Part of a small language model's weights: biases.
Each number is 128 + 32 x the weight over its row's rms, rounded and kept within 0 to 255. Layers, rows and columns count from 0. The size above them is the row's rms in percent of the matrix's.

# layer 9 MLP up, 1280x320, rms 0.0553, rows 88-130, columns 0-159
size [108 106  92  91 101 106  90 101 111 110 104  96  89 101  97  97 101  94 101 100  85 105 103 100  97  97 113 101 101 103  90  97 105 100 100  91 109 102 103  96 104 101 107]
[[136 129 140 158 120 200 121  50 123 137  89 144 107 142 162  76 102 191 158 128  97 145 138 125 153 170 150 177 116 179 150 132 134  91 105 164 126 171 172 146 126  73 121 111 106 122  89 102  89 102 130 104 156 166  22 107  87 107 141 129 116 117 169 156 104 118  66 144 151 176 126 107 123 103 154 122 156 154 147 128 184 134 102 142 104 106 172 161 118 125 107 205 142 125  97 153 131 126 139 131 177 111 102 198 106 162 112 132 128 134 136  90 163 111 161 121 117 147 115  70  84 130 155 152 111 126  65 115 147 138 166  75 134  80  83 112 186 214 165 153 119  69 103 155  84 226 170 141 120 140 128 198 108 105 171  83  65 108  96 112]
 [120 161  78 177 107 133 105 150  47  82 131 110 146  67 122 113 106 123 172 133  34 148 201 118 159 129 165 135 129 169 134  88 168 103 138  76  90   3  93 157 170 140  86 114 130 116 170 148 192 169 134 102 134 204  87 111 127 160 151 130 104 159 121 139 113  88 160 143 136  84 199 124 122  78 116  98 166 123 104 131 111 124 107 196 133 129 159  84 121 104 140 131 111  99 164  47 130 129 111 112 150 136 146 105  79 122 129 109  72 164 116 124 132 124 137  86 151 127 101 150 150 123 136 143 143 164 176 173 174 153 168 133 109  58 148 136  68 167 135 132 106 133 111  57 129 142  98 172 138  98  90  96  58 122 122 126 165 135 144 106]
 [164 149 115 103 142 178 128 149 132 123 108 159  84 173 141 141 145 153 142 170 143 128 194  95  44 128 127  65  91 184 120  81 144  89  94 177 170  80 152 116  69 159  97  96 115 168 162 196 196 151 139  93 107 145 134 106 144 159 138 152  75  70 157 121 207 107 130 135 120 157  73 155 102  80 104 112 149 123 122 105 130 181 177 149 135 122 141 182 165  90 102 105  90 159 191 182  73 117 109 130 163 166 110  98 170 133 131 107  59 150 118  99 152 106  33 101 137 147 101 156 143 132 129 152  98 147 117 132 167 126 108 131 138  85  71 135 157 195 141 159 116 124 117 131 112 124  94 138 113 103 149  57 145  91  99  89 130 102  98 107]
 [120 141 155 126 134 134 114 171 101 153 137 162 162 159 119 168 126 107 168 143 131 120  87 132 186  79  55  50 136 131 173  57 143 151  74 197  59 179  99 128 151 138 170 160 176 143  88 166 195 138  91 164 116 113 118 112  94 193 109 145 119 104 185 125  90  94 100 113 121 151  99 113 124 125 110 108 107 149 111 162 131 142 113 150 133  98 147 113 127 143 106  81 135 137  78 138  99 122  76 161 136 110 128 142  89  94  76 128  88 208 153 145 149 104  83 100  71 108 154  76 115 159 114 133 104 116 140  87 106 158 164 127 128 172 169  95 178 131 109  60 111  94 121 103 136 130 136 117 126  42 163  94 156  91 106 158 132 130  83 162]
 [121  99 152 130 101  66 113 110 133 127 145 168  60 185  89 140 150 138 109 113 110 167 158 116 195  97 153 118 123  99  47  74  99 107 123 171 147 161  93 131 106 111 148  71 103 121 133  53  86 192  99 156 114 152 108 183 153 152 122  90 163 132 181 137 125 163 156  79 161 142 134  54 135 103 177 162 153 160 152 119 100 153 107 107 145 158 149 162 149 108 105  89 139 130 129  64 120 112  52  80 101 102  91 120 122  98 167 138  93  82 127 145  98 150 147 159 122 156 109  89 121 118 107 139 173 134 169 171 113  70  78 112 162 167 151 127 162 108 128 117 119  85  69 159 135 131 100 135 112 152 166 131 114 109  96 111 127 155 109 132]
 [161 130 141  85 147 194  78 126  91 167 113 109  83  82  57 140 165 132 158 185 115  51 115  59 101 105 188 160 157  84  91 104 115 152  89 146 102 110 137 136 112 208 110 117 105 122 142 162 172 137 142 124  94 146 188  91 114 145 159 122 109 161 142 149 166 121 125 171 134 105 175 155 198 143 138 136 172 174 170 121 160 168 116 159 162 134 123 128 133 126 130 154  71 159 140  98 133  90  80  99 126 119 153  85  93  95 102 110 137  74 134 154 105 160 122 112 135  87 128 111 117 116 123 177 168 103 115 135 123  78 176 169 181 128 186 129 110 130  87 110 181 151 153 150 150 132 139 117 100  60 131  37 188  86 121 163 120 207 167 152]
 [164 122  88 103  89 153  70 149 126 134 159 100  90 143  84 102  65 155  98 151 132 159 119 155 143 156 133 135 135  61 124 138 100 187  76 141 161 133 135 101 196 168 164 156 171 127 104 113  76 153 108 107 138 130 138 145 124 100 106 132 147 180  97 103  95  59 103 136 149  88 152 173  80 122 117 143 159  92 147 109 107 160 113 159 117 126 124 125 103 119 116  98 152 144 112 129 153  81  88 117 133 167 116 123 115 119 143 174 135 121 132 105 182 127 154  65 109  89 121 155  77 172 122 165 201 145 112 119 102 120  70 103  87 117 121 107 109 162 161  66 177 133  90 110 111 158 195 137 131 142  82 184 127 146 130 104 157 168 113 153]
 [135  86 107 132  76 117 105 129  71 110  86 156 153 152  86 190 188  98 140 134 103 136 132 119 194 142 155 183  27  99 179 165  89  96 113 117 123 115 168 145 155  85 148 106 102 150 195 110  86 191 125 125 158 171 185  97 123 173 131 194  93  91 122 131 103 119  97 147 126 142 144  90 158 168 119 150 134 175 144 123 151 125 138 104  95 137  95 126 148 146 104  92 186  99  90 186 160 127 142  57 158 219 153 175 164 162 135 188 147 112  92 135 150 148 129  93 142 106  76 155 175 125  53  95 123 162 121  74 152 115 111  81 171 159  70 151  95 100 124 166 130 109 136 142 106  99 175 153  99 109  94  65 159  79 128 110 143 110 159 109]
 [146 123  96 123 106 164 161 126  59 164 164 127 108  91 101  45 163  87 162 122 114  99 110 167 126 162 111 103 136 139 140 198 148 118 141  94 103 116 131  95  55 100 150 109 131 137 121 105  64 148 125 179  75  78 122 139  62  82  98 140 176 153 127 140 135 166 112  67 162  77  67 152  95 120 103 116 124 111 133 183  93 114 113 107 139 127  76 229 105 130 128 142 101 158  39  92 122 118  98 172 115  79 121 193  85 138  98  74 144 107 115 183 144 136 124  41 116 147 119 124 129  71  84  82 120 154 150 126 127 102 117  64 117 110 106 123  78 155  92 115 133 105 125  76 154 128 101 113 146  94 199 120  99 118 176 116 141  85  99 105]
 [153 121 144 125 105 170 128 131 145 137 153  94 100  96  91  67 116 166 110 171 106 123 200 122 162 156 163 111 102 137 101 117  86 100  44 174  57 173 127 171 118  82 116 128  95 129 162 112 103 140 108 136 142  80 129 123  95 124  84 133 129 123  84 114 122 125 113  82 109 136  91 109  96 137  80 123 116 158 136 147 166 118  99 148 175 121 165 174 115 195 124  93 195 141  65 153 129 131 116 136 119 160 139 144 146 101 149  73 130 111 106 131 147  96  87 137  59  49 140 109 124 115 117 113 154 108 190 162  91 180 148 115 129 200 244 100 138 100 134 117  57 141 128 107 160 120 133 142 119  80 158 104  78 139 136 113 152 125 112 159]
 [ 75  85  74  69  90 114 135  63 149 168 129 147 167 204 162 119 172  77 164 144  28 173 138 112 163 114 132  93 155 189  77 118  72 118  85  96  77 126 150 118 116 139 129 120 101 197  85 169  64 121 146 145  90 145 141 132 106 146 101 104  99  93 107  75  98 132 113 156 132  75 104 132 126 135 155  96  77 133 109 108 106 105  60 192 131 185 106 197 100 128 115 120 152 126 102 123 124 126 131 120 144 132 132 144  89 111 150 129 114 116 108 158 151  63 133 117 115  87  82 155 101 123  94 119 125 130 170 119 112 144 110 146 143 101 114  68 171  69 121 179 169 145 152 129 125 134 155 120 135 111 118 113 108  73 115 111  93 141 123 108]
 [121 164 127  52  99 161  69 170 134 144  53 172 148 131 164 127 133  97 149 112 147 186  61 146  96 109 171 173 132 100  97 128 145 117  95 104 193  89 166 121 165 163 120 171 118 135 174 154 161 137 126 151 129  81 100  99 149 212  87 175 139 142 136 126 180 109 124 111 176 157  98 174  96 103 159  93 129 140 105 140 123 128 182 185  51 126 162 101  99 111 140 122 146 158 141 129 110 154  96 135 124  86  86 142 133 137 141 119  46  73 103 122 138 161  63 148 135  91  98 127 123 141 102 151 162 108 109 150 130 176 136 171 124  49 149 116 128 129 149 138 149 104 134 130  94 117 156 142 116 135 198 109 100 125  88  99 122  99 176 106]
 [ 95 112 130 162 146 130 133 126 167  74 155 137  11 178 132 198 153 144 142 133 140 156 119 115 131 143 162 174 120 124 137 165  64  91  83  92 145 156 165 146  89  97  76 110 145 139 108 120 115 147  63 156 124 147 146  89 123 149 139 160 136 149 177 195 109 135 122 173  39 116  95 148  91 141 139 124 155  81 160  95 162 133 159 197 135 119 185 224 124  88 172  82 181 110 123 130 111 134 127 138 139 155 169 176 108 131 148 110 124 126 179  86 165 184 143 126  94 145 120  72 109 125 110 188 123 116  76 140 110  66 116  72 127  83 169 165 177 149 117 127 134 112 110 151 117 168  84 133 125 175 105 145 110 146 175 121 138 139  82 147]
 [107 158 138 131 167 126 140 178 146 164 125 144 126 122 141 159 110 105 185 126 143 113 124 151 152 112  84  93 123 198 130 214 157 107 101 110 110 122 109  13  85 161  92 100 124 169 151  98 159 131 114 132  87 142 122  92 123  84 107 144 123 145 100  88 116  85 138 159 134 116 143 168  87 115 154  74 123 128 150 115 106 164 128 146 163 167 173 158 106 127 132 112 148 158 123  84 138 153  58  93 103  89 132 174 118 153 145 100  76 137 162 160 104 107 113 138  70 153 140 171  62 122 178 136 134 124 131  80  35 119 164 107 137  47 132 103 123 139 102 156 181  48 112 143 150  76 168 204 185 173 106 140 152  89 134  77  83 102 100 139]
 [114 122 116 171 180  78 100 148 110 144 116 110 149  79  89 171 113 153 117 187 102 105 179 111 104 120 132 140 114 195 124  84 116 111  72  98  77 180 101  83  38 105 122 114 167 129 171 137 158 169 136 145 153  76 134 192 118  88 155 202 118  84 135 158 106 112 109 160 109 136 168  81 129  79 132 156  93 108  63 126 103 113 153 140 151 133 171 156 102  85  75 135 144 122 130 129 101 110 112  68 169 118 102  99  79 165 170 195 145  56 123 122  73 109 117 120 146 126 140 161 141 127 133 138 132 148 154 106 143 132 120 153 153 128 126 138 153 174 121  80  83 143 163 138 137  69  92 128 127 135  39 153 144  81 135 103 118 114 146 140]
 [155 121 103 170  86 134 140 103 136 119 118 107 129 203 133 116 128 112 108  91  94  91 168 101 120  96 123  82 181 173 123 141 159 134  66 145 126 126 152 141 131 112 123 116 110 141 152 129 126 106 131 140  87 110 158 158 135 163 150  58 160 109 162 128 129 127  78 100  81 208 163 117 185  96 136 109 116 106 153  86 144 228 192 193 153  73 141 124 150  90 203 146 147 151  96 187  82 120  90 169 136 135  82  91 153 120  80 105 117  93 127  96 145  80 168 117 146 114 138 151 168 123 133 111 152 101  98  78 103 123 157 143  67 106 149 135 156 122 100 142  87 145 124 123 159 153 137 116  96  42 127 125 123  84  91 112 142  95 126 111]
 [ 81 137  92 156 100 160  83 157 141 144  38 118 174 116 136 103 153 119 112 132 105  66 119  79 112 157 140 103 123 130  70 170  79 124 116  58 172 173 141 120 110  94 133  94  90 160 116 163 144 193  57 194 149 135 134 119 117 194 109 131 124  93 147 110 105 144 132 119 121 117  82  97 127 120 172 109 179 168 157 145 139  93 154 174 128  83 200 106 135  83 121  81 105 165 107 154 126 178 100 124 108  64 149 142 111  90 126 165 146 133  75 160 113 129  99 123 112 134 103 112 144 109  68  73  99 124 154 164 137 108  83 139 143 156 183 122 175 189 151 138  85 126 146 145 115 137 146 151  91 119 124 122 106  95 124 100 148 117 168  94]
 [139 171 109 178 174 139 144  91 101 158 118 127 103 152 102 133 141 116 142 116 164 103 156 188 168 121 149  69 107  99 141  84  47 133 108 157 109  65 116 115 133 123  95 132 102 134 188 141 111  95 124  76 137 133 172 135  94 160 141  93 112 162 143 117 105 130 186 109 113 119 190  96 155 153 140 103  83 157 132 126 129  77 154 111 129  62 131 135 110 112 131 109 118 120 138  73 138 140  56 152  79 102 164 140 105 120 165  92 147 157 219 106 129 164 108 149 100 144 141 124  99 122  98 116 149 141 115  81  94 123 141  76 135 138 160 145  92 126 162 175  90  93  99 114 123 127 117 113 201 124 149 153 160 114 149 115 100 113 143  88]
 [146 132 155 148 115  73 126 145  89  94  68 177 119 160 123 131 105 107 129 151 140 148 126  88  65 112 192 151 169  82 118  74 127  82  88 137 118 119 146 118  86 100  83 113  83  64 139 182 139 124 184  86 138 117 124 138 149 111  31 105 183 146  74 153 192 130  62 142 109 117 142 124  93 120 103  80 142 112 147 152 146 111  96  88 127 119 119 139 151 175 152 178 142 147 108 105 120 171 114 166 132  94  93 115 106 123  66  61 128 156 120 130 190 116 117 106  72  92 117 152  89  92  71 145 124 162 198  83 187 136 105 131 107 117 139  71 112 143 153 103 192 193  70  68 125  97 133 147 157  98 137 152 120 131  72 148  65 114 149 115]
 [148  93 110  99 129 102 130 134 133 102 125  95 130  87 173 159 109 159  98 164 140 152 139  95 126 142 138 150 121 132  81 155  95 148 126 113 144 145 117 148 136 109 145  83 157 164 108 133  87 184 163 149 208 146 149 113 111  92 110 121 122 112 147 125 132 115 166  93  99 107 151  92 100 137 191  79 148 161  98 147  59 131 125 123 161 156 216 138 158 159 101 103  69 174 110  96 136 166 136 158 192 109 124 142 132 202 147 179 165  98 153 141 180 118 140 122 176 189 112 104 102 134 106 164 152 142 153 191 113  96 126 122 130 107 120  98 100 170 115 101  94  32 101 134  91  74  94 168 112 102 129 146  93  94 121 103 152 126 148 120]
 [131 125 126 184 151  48 104 136  91 143 143 202 130 121 172 129  96  77  70 124 141 138 110 113 105 141 132 151 123 180 122  79 128 129 126  89  76 147 128 148 141 118 120 174  85  91 176 172  72 146 159 150 122 128 150 118  94 102 109  67  80 130 131 150  84 109 213 139 173 169 132 137 138 124 145  95 131 143 115 117 124 134 174 101 165 106 175 125 104 147 128  73 170  70 115 187 109 169 116  87 127 181  69 123 137 205 164  97 127 152  65 121 131  89  83 138 151 177 150 118 156 108 124 102  97  81 110 137 176  99  97 140 154 146 133 130 158 150 138  85 182 133 144 141 153 137 168 110 121 165 171  78  84  89 108 166 134 209 141 140]
 [116  81 119 153 162 122  89  94 120 136  89 144 114 167 133 163 141  81 178 179  93  68 106 147 168  59 164 124 136 136  82 132 163  94 144  78 145 141  96  94 156 119 129 110  77 156 119 185 138 149 117 135 103 134 185 157 120 106 149 134 136  95 153 165 159  95  94 138 164 140 176 132 127 149 113 174 144  80 119 141  95 129 167 164 182 144 138 168 139  85 137  64 188 119 157 143 130 184 151 139  66  97 125 161 146  86 161 112  70 156  98 137 180 153 105 121 107 106  87 155 199 147 108 116  79 160 142 173 149 135 149 163 162 117 106 116 148 102 153 105 180  68 162 114 102 138  92 117 107 122 154  59  83 118 100 131 106 151 149 145]
 [149 149  95 108  93 172 159 121 164 115 142 122 202 123 139 133 113 167 160 131 111 124 121 111 158 148  95 104 144 182 131 144 168 132 108 159 116 140  86 129 123 121 114  29 145 132 154 104 168 148  86 145 139 118 168 174  88 154 104 150 146 128 104 108 176 141 120 122 185  79 167  99  72 148 120 103 116 170 169 137 153 148 130  68 123 117 149 132 143 139  64 139  99 103 190 157 205 129 125 170  89 114 130 104 135 176 172 119 115 111  89 104 101 158 119 131 184 109  63 148  49 163 151 138  91  82 107 146 114 158 119  81 142 156 123  70 120 185 155 111  92 112 166 153 148  93 204 137 126 128 149 126 212 169 107 122 127 150 112 118]
 [190 153  90 118 184 153 135 154  93  86 150 145 135 140 165 176 170 141 208 131 163  95 101 112 166 141 135 146 156 141 115 123 129 117 149  92 144  97 137 145 132  89 163 166  79 135 117 121  74 173 106 101  69 132 131 184  79 133 211 152 141  71 111 131 132  93 111 159 176 147 181 139 166  39 123 144 111 145  80 150 167 112  94 168 115 163 148  83 111 160 184 151  95  92 125 207 168 116 116 141 173  96 114 185  96 164 136 119 120 134 134 121 132 111 191 127 134 125 111 122 135 134 152 119 157 116 102 113  65 130  90 132 118 139 120 123 217 167 128 116  72 123 130 128  74 112 127 112 165 129 108  46 156 159  69 156 149 103 144 143]
 [156 114 126 117  94 112 142 117 182  94 151 111 104 191 136 139 113  87 154 107 129 128 137  58 184 191  94 165 165  82 147 112 172 136 121 145  79 109 105 167 119  46  73 119 100 149 150 149 123 151  38 100 172  98 145 106 160  76 109 166 105 167 130 144  74 136 140 142 137 173 162 118 135 154 154 145 130 176 126 106 124 151 143 147 103 102 106 159 129 138 105 119  94  63 143 162 180 168 100 112 155 105 133 120 131 130 106  81 189 139 140 153 112 141 122 107  91  94 108 133 108 138 159 125 147 152 131 118 113 125  66 149 133 162 154  81 117 169 105  42 113 111  90  93 147 170 117 179 159 137 107 146  55 118 106 109 108 123 153 127]
 [114 133  87  78  92 152 131 136 102 172 178  83  99  95  96 108 193 140  93 107  97  89 126 122 118 107 134 141 102 106  90 130 160 130  84 125 191 149  70 127  95  92 148 153 163 161  97 160  48 136  63 136 116 123 170 116  92 135 138 134  78  92 146  92 136 114 152 122 142  99 182 134 159 103 151 175 123 129 115 126 149  87 131 183 205 118 142  91 104  84 105 135 110 100 176 131 131 120  99 114 113 140 122 171 130  93 166 194 191 161 174 105 120  59 127 130 145 145 130 159 123 126 135 144 168 100 169  77 124 156 115 107  98 157 121 148 148 119 125 178  89 196 142 163 142 147 117 149 156 169 142 115  95 129  88  22 112 110 171 104]
 [ 86  99 124 147 125 132  92  95 106 152 187 116 163 205 157 136 101 113 142 161 176 177 128 166 151 144 120 129  96 101 135  80 148  95 152 146 119 125  41 137  92  45 164 113 159 150 127 165 127  76 179 107  80 137  64 111 163 176 110 122 141 154 153 147 133  96 131 120 105  90 117  42  98  79 162 133 115 119 153 108 112 143 133 155  62 144 123 139 165 128 136 129 132  90 203 112 136 165 188 121 144 161  94 157 153 111 135 121  95 102 161 130 119  64 133 147  77 182 132  99 114 123 145 126 134 101 111 132 168 160 120 175 119  90 136 145  62  99 133 110 153 120 187 130  86 147 136 148 175  91  79  68  77  96 130  98 177 125 123 130]
 [138  79  99 112 128 157 156 118 141 100 147 119 188  69 166 172 112 116 115 107 141  87 135 127 158  87 108 171 133 126  88 102 167  91 108 124 118 152 120 138 128 129 127 114 130  56 127 116 170 118 162 183 116  95 141  66 140 159 100 118 126 107 150  59 129 105 130 170 106 114 116 118 128 101 127 100 114 164 157  81  61 132 143  76 164 144 125 132 145 139 138 118 143 174 121 106 139 136 182 108 118 146 186 141  97  71 121 163 163 121 162 105  61 177 196 151 119 144 103 123  89 122 122 154  90  77 165 110 130  92 200 154 100 131 104  82 130 129 182  40 122 147 141 137 113 114 129 107  77 135  71  96  68 125  78  73  91 133 136 123]
 [127 125 172 139 122 104 162  93 112 130 142  85 168 108 129 128 146 177 149 113 128 108 127 129  70 177  89 142 139 115  55 114 105  82 116 126 135 163 155  90 116  84 158 153 111 137 174  98 159 107  97 130 133 152 124  72 156  76 108 150  68 142  87 120 129 110 164 133 195 149 155  88 140  83 117  72 132 142 167 130 164 127  83  80  96 143 156 212 137 151  87 180 183 115 211 149 152 151 104 113 151 147 139 152  93  99 124 199  83  76 162 136  74 143 119 164 142  99  97 114 121 167 127  69 150 135  96 124 137 123 149 122 116 164 153 126 107  93 130 106 108 157 133 110 128 123 142 151 132 106 163 122 173 107  69 102 135 162 134 126]
 [128 127 165 104 116 132  81  46 112 156 183  83 225 125 123 165 151 149 102 172 119 159  99 144 175  83 112 193 140 128 148 201 114 128 117 101 148 138 117  77 140 114 130  90 111 123 189 121 168 123  93 144  91 133 148 133 117 118 153  89 132 128 129  85 143 207 112 139  54 140 132 124 125  67 196 143 119 168  77 124  89 176 138 101 149 158  98 106 153 111 171 105 114 160 146 124  95 151 132 177 133  22 134  57 149 111 221 138 148 169 134  93 150 142  53 146 115 126 128 196 103  53 159 142 134 177 156 113 153  79 125  85 126 117 155 208 123 109 118  83 120 142 124 170 101 150 172  73 137 160 169 107  73  99 133  76 117 112 189  99]
 [188 175 143 132 137  34 126 149 151 150 181 182 185  83 151 154 151 140  63  98 188 123 118 127 192 162 118 139 138 130  83  59 150 111 112  53 115 109  91 116  98  81 163 146 107 141 137 117 192 154 134  91 116 138  93 102  98  87 140 120 178 115 113 117 130 171 118 136 141 145 132 160 142 120 171 186  71 119 175 126  97 153 109 160 147 163 104 138 141  94 138 131 131 115  51 184  95 195 157 104 161  79 103 162 142 117 127 107 127 138 137 152 111 116 107  85 105 150 121 150 141 142 114 184  90  82 168 118 169 137 185  90 122 154 100 139 107  86 121 127  82 187 109 122 101  96 128 150 110 129 142  90  86 104 121 117 152  90 179 164]
 [110 161 147 114 121  98 143 127 164 116 155 136 178 115 108  58 117  89 118 103 139 104  66 140 127 110 188 141 108 145  87 143 137 108 132 130 146 134 178 165  67  79  64 106 107  68  71 125 114  81 141 118 170 175  84 115 104 199 108 114 154 120 160 142 108 138 114  98  95 186 143 124 120 129 143 127 106 156  98  91 125 145 152 179 143 126 199 181 102 127 114 111 138 148 159 176 176 131 121  82 129 120 153  97  73 151  80 138 137 166 178  92 203  77 140 124 103 187 155  45  91 158 126 141 159 220  75 112 145 150 115 168 146 152 189 102  97 129 138  81  60 132 119 122 131 125 109 125 112 121 124  95 133  70 123 152  96 172 138 182]
 [143 159 120 141 142 116 128 116 125 152 169 132 104 105 119  91 141  94 129 121 152 145 185 172 132 143 160 153 252 130 126 138 117 129 100 122 111 124 119 154  89 101 131 115 153 130  65 121 153 181 114 122 156 127 123 200  57 126 104 135  60  77  97 130  96 156 138 148 109 109  53  91 124 108 174 161 105 142 127 141 122 191 159 197 145 114  89 139 138  93 168 133 128 149 132  98  84 140 123 129 112 130 191 114 127 132 110 157 115  29 118 156 109 124 197 129 150 137 137 102 104 102 102 117 135  97  83  81 169 131  89 122 150 117 147 141 153  74 168  73 124  88 139 121  91 125 135 141 113  87 135  60 138 112 103 186 103 106 123  92]
 [120 101 157 137 225 135 141 109 132 109 162 121 134 150 123 128 117  81 148 175  65  97 167  95 141  51 159 147 118 155 105 145  87  90 105 158 127 127 117 172 125 103 139  93  90 140 174 181 129 102 149 143 154 140  72 107 129 104  89 120 127 182  77 143  97 107 148 118 102 102 161 126 100 132 151 112 112 195 147 104 130 129 138  85 145 119  86 172 160 167  98  67 149 104 115  91 131 128 120 134  97 139 137 130 182  76 112 123 146 159 161 180 145 143 219 193 116  44 188  89 135 184 135  86 101 170 213 113 151 107 160  82  83 145 104 103  58 136 134 130 143  99 134  95 114 151  79  79 129 138 126 156 124  96 146 117 139 102 127 151]
 [191 140 128 115  77  79 143 111 160 114  96 143  81 134 111 133 104 183 127 140 129 147 156  97  76  78 124 119 197 117 162 163 183 154 167 100 137 143  79  82 116  84 163 165 170 150 155 148  83 151 107 165  79 121 155  94 181  98  97 160 183 148 103 115 134 127 139 151  77 123 145 146 104 114 140  60 110  86 113 175  92 145 123 149  57 130  45 123  75  84 145 111  96 137 135 168 192 180 104 160 164 122 105 116 129 137 122 137 172 127 131  94 160 121 130 115 164 140 141 102 121 162  52 147 209 112 130  84  73  61 117 115 105 167 144 100 139 100 118 129 143  90 148 106 153 198 134  93 111  77 156  85  99 135 131 123 107 126  47 187]
 [127 161 223 155 157 122 104 130 132 184 107 111 136 129 133 192 113  90 127 148 140  94  97 113 154 101 180 168 146 180 132  60 143 159 112 144 160 104  63 136 150 146 135 139 105 102  91 156 131  64 137 155  86  85  70  79  92 207 143 112  95 143 124 165 145 118  81 140 150  56 140 129  84 176 114 113 123  90 163 147 125 149 119 145 173 118 124 116 116 114  90 123 156 106 143 114 104  60 103 136 119 148 148 155  81 133 124 114 100  76  94 214 154 109 143 108 107 143  80 148 116 112  76 111  93  94 111 131  69 113  90 127 120 128 128 109 141  71 124 145 160  60 155 182 122  80 171 152  77  74  99 123 121  96 129 177  90 115 153  89]
 [127 168 164 107 131 181 131 157 122  94 135  97 103 129  88 131 116  76 149  94 125 121 113 120 129 129 113 110 117 109  92  85 131  49 191 131 190 104 139 118 121 129  97 132 134  77 138  83 130 150 135 109 148 128  94 139 118 189  15 159 134 103 129 156 129  83 157 135  82 144 129 112  91 165  93  72 134 159 128 114 142 159 130 141 125 180 159 100 171 142 113 125 145  98 151  99 150 152 208 150 170 136  73 100 147 153 120 121 122 144 216 192 155 171  86 147 198 196 194 225 122  77 178 129  71 154 135 164  87 157 109  75 182 107 144 146  90 124 117 133 124 144 128 100 135  92 110 137  99  98 113 112 127  86 136 109 155 144 100 110]
 [104 169 115  70 121  88 103 108 120 145  96 164 122 115 126 140  84 130 136 106 135 107 123 131 122 104 111 102 118 127 130 135 172  57 155  84  83  89 162 107 111 148 141 156 127  98 112  50 144 121 135 138 117 124 165 138 105 107 115 179 111  96  85 135 121 114 138 187 136 171 126 150  92 164  82 154 114 102 150 159 142 127  40 181  81 109 108 205 144  47  66 172 119 192 147 180 151 169  79 127 168 132 120 166 131 128 195 153 156 145 127 115 122 108  96 128 111 166  99 137  97 134 143  34 100 116 127  48 125 112 129 111 148 121 122 189 137 173 155 113 129 161 139  80 125 101 179 142 136 133 181 102 142 165 140  81 146 123 151 161]
 [130 190 126  67 117  87  91 123 106  83  77  88 122 133 172 170 127 137 101 170 162  99 144 131 101 124  99 129 104 140  99 107 114 116 149 182  84 166  96 117  96  89  61 110 161 125 135 118 103  94 160  87 134 149 103 141 167 125 110 180 181 143 173  77  71 115  95 154 132  60 119 103 121 100  82 130 120 152 149 139  95 187  74 143 166 140 149 142 118 153  96  57 123 144 162 131 146 144  71 151 131 193  59  74 150 173  76 118 126 128 150 136 164 130  95 112 164  70 137 143 105 120 124 145  92 142 109 158 106 134 163 131 165 185 118 132  80 102 159 133  94 151 128  98 143 156 107 123  88 128 108 161 177 103 137 106 109 151 129 192]
 [154 150 163 123 129 116  93  72 136  84 116 147 122  80  94 143 161  97 153  95 138 124 134 110 112  92 104 168 183 148  91 148 160  70 135 197 134  95 100 174 115 121 108 153 153  93 166  94 110 169 117 135 111  92 100 134 104 111 119 123 103 179 135 119  79 154 159 163 204  98  90 156 163 182 178 124 101 116 118  97 174 162 117 120  79 107  86 172 145  84 121 117 116 192 125 103  53 201 124  35 117 146  96 155 175 125 103  39 127 187 128 135 114 157 174 155 132  99 148 143 128 133 142 186 144  76 127 177  65 144 156 156 141 177 179 127 126 106 152  69 115  87 114 103 105 175 111 145 160  84  98 149  57  82 110 132 140 133 104 118]
 [136 137 144  53 167  61 154 135 126  79 106 138 211  85 124 120 115 123 142 111 105 185 158 155  97 132  84 160 124 253 130 127 177 145 132 151 159 147 103 126 117 206 153 132 126 140 110 107 152 186  54 132  87 154 100 169 132 121 148 153 104 142 115 126 157 121 139 133 130 147 135 132  85 137 105 144 122 128 118 140 171  74 101 102 153 134 174 115 121 122 118 119  56 122 139  96 136 140  96 151 158 146 105 119 167 100 129 115 135 128 136 104 126 121 132 120 112 100 123 151 155 165 119 149 146 133  84 148  73 104 124 151 117 121 155 155 143 146 151 100  79 146 128 127  95 122 137 149 129 170  90 130 102  75 191 124  72 116 162 160]
 [110  93 165 177 161  27 149 147 126 149 117 136 136 153 125 185 122 165 139 118 122  75 137 153 137 118 160 109 125 113 162 106 157 168  81 157 104 131 156  97 144 127 108 109 148 102 175  97 122  86 138 107 163 103 151 202 138 141 101 175 145 142 147 152 151 156 140 184 118 142 147  94 142 100 148 129  53 148 145 111 143 135  73 147  70  82 124 126  67 158 146 119  87 117 174  91 117 132 116  88 106  67 145  74  95  24 136  89 152 164 171 106 120 145  89 107 147  84 166 150 150 125 120 109 132 104 181  96 133 116  99 148  46 125  99 123 213 120 198 190 112  85 151 140 112 151 104 118 124  82 165 108 130 136  74 110 118 142 138 121]
 [105 140 172  95  90 163 203 174  98 198 133 133 104 120 167  98  89  97 100 147  67 139 135 141  73 122 135  78 151 137 159 111 124 122 120  31 150  87 136  94  77 214 141  59 140 106 148  91 120 129 144  73 164  90 194 103 192  83 138 155 141 110 141 124 146 119  81 105 127  92  90  80 138 147 141 121 174 150  88 126 114 139 110 157 138 166 116 176  92 122 118 114 136 117 122 146 100 113 134 143  87 144 118  92 190 136 157 143 114 105 158 186 106 128 160 155 106  58 119 194  68 125 100 141  65 101 121  95 146 100 116 122  91 176  60  94  72  85 169 150 140 116  82 135  89 135  79 102  83 133 141 121 180 114 167 134 158 154 136 116]]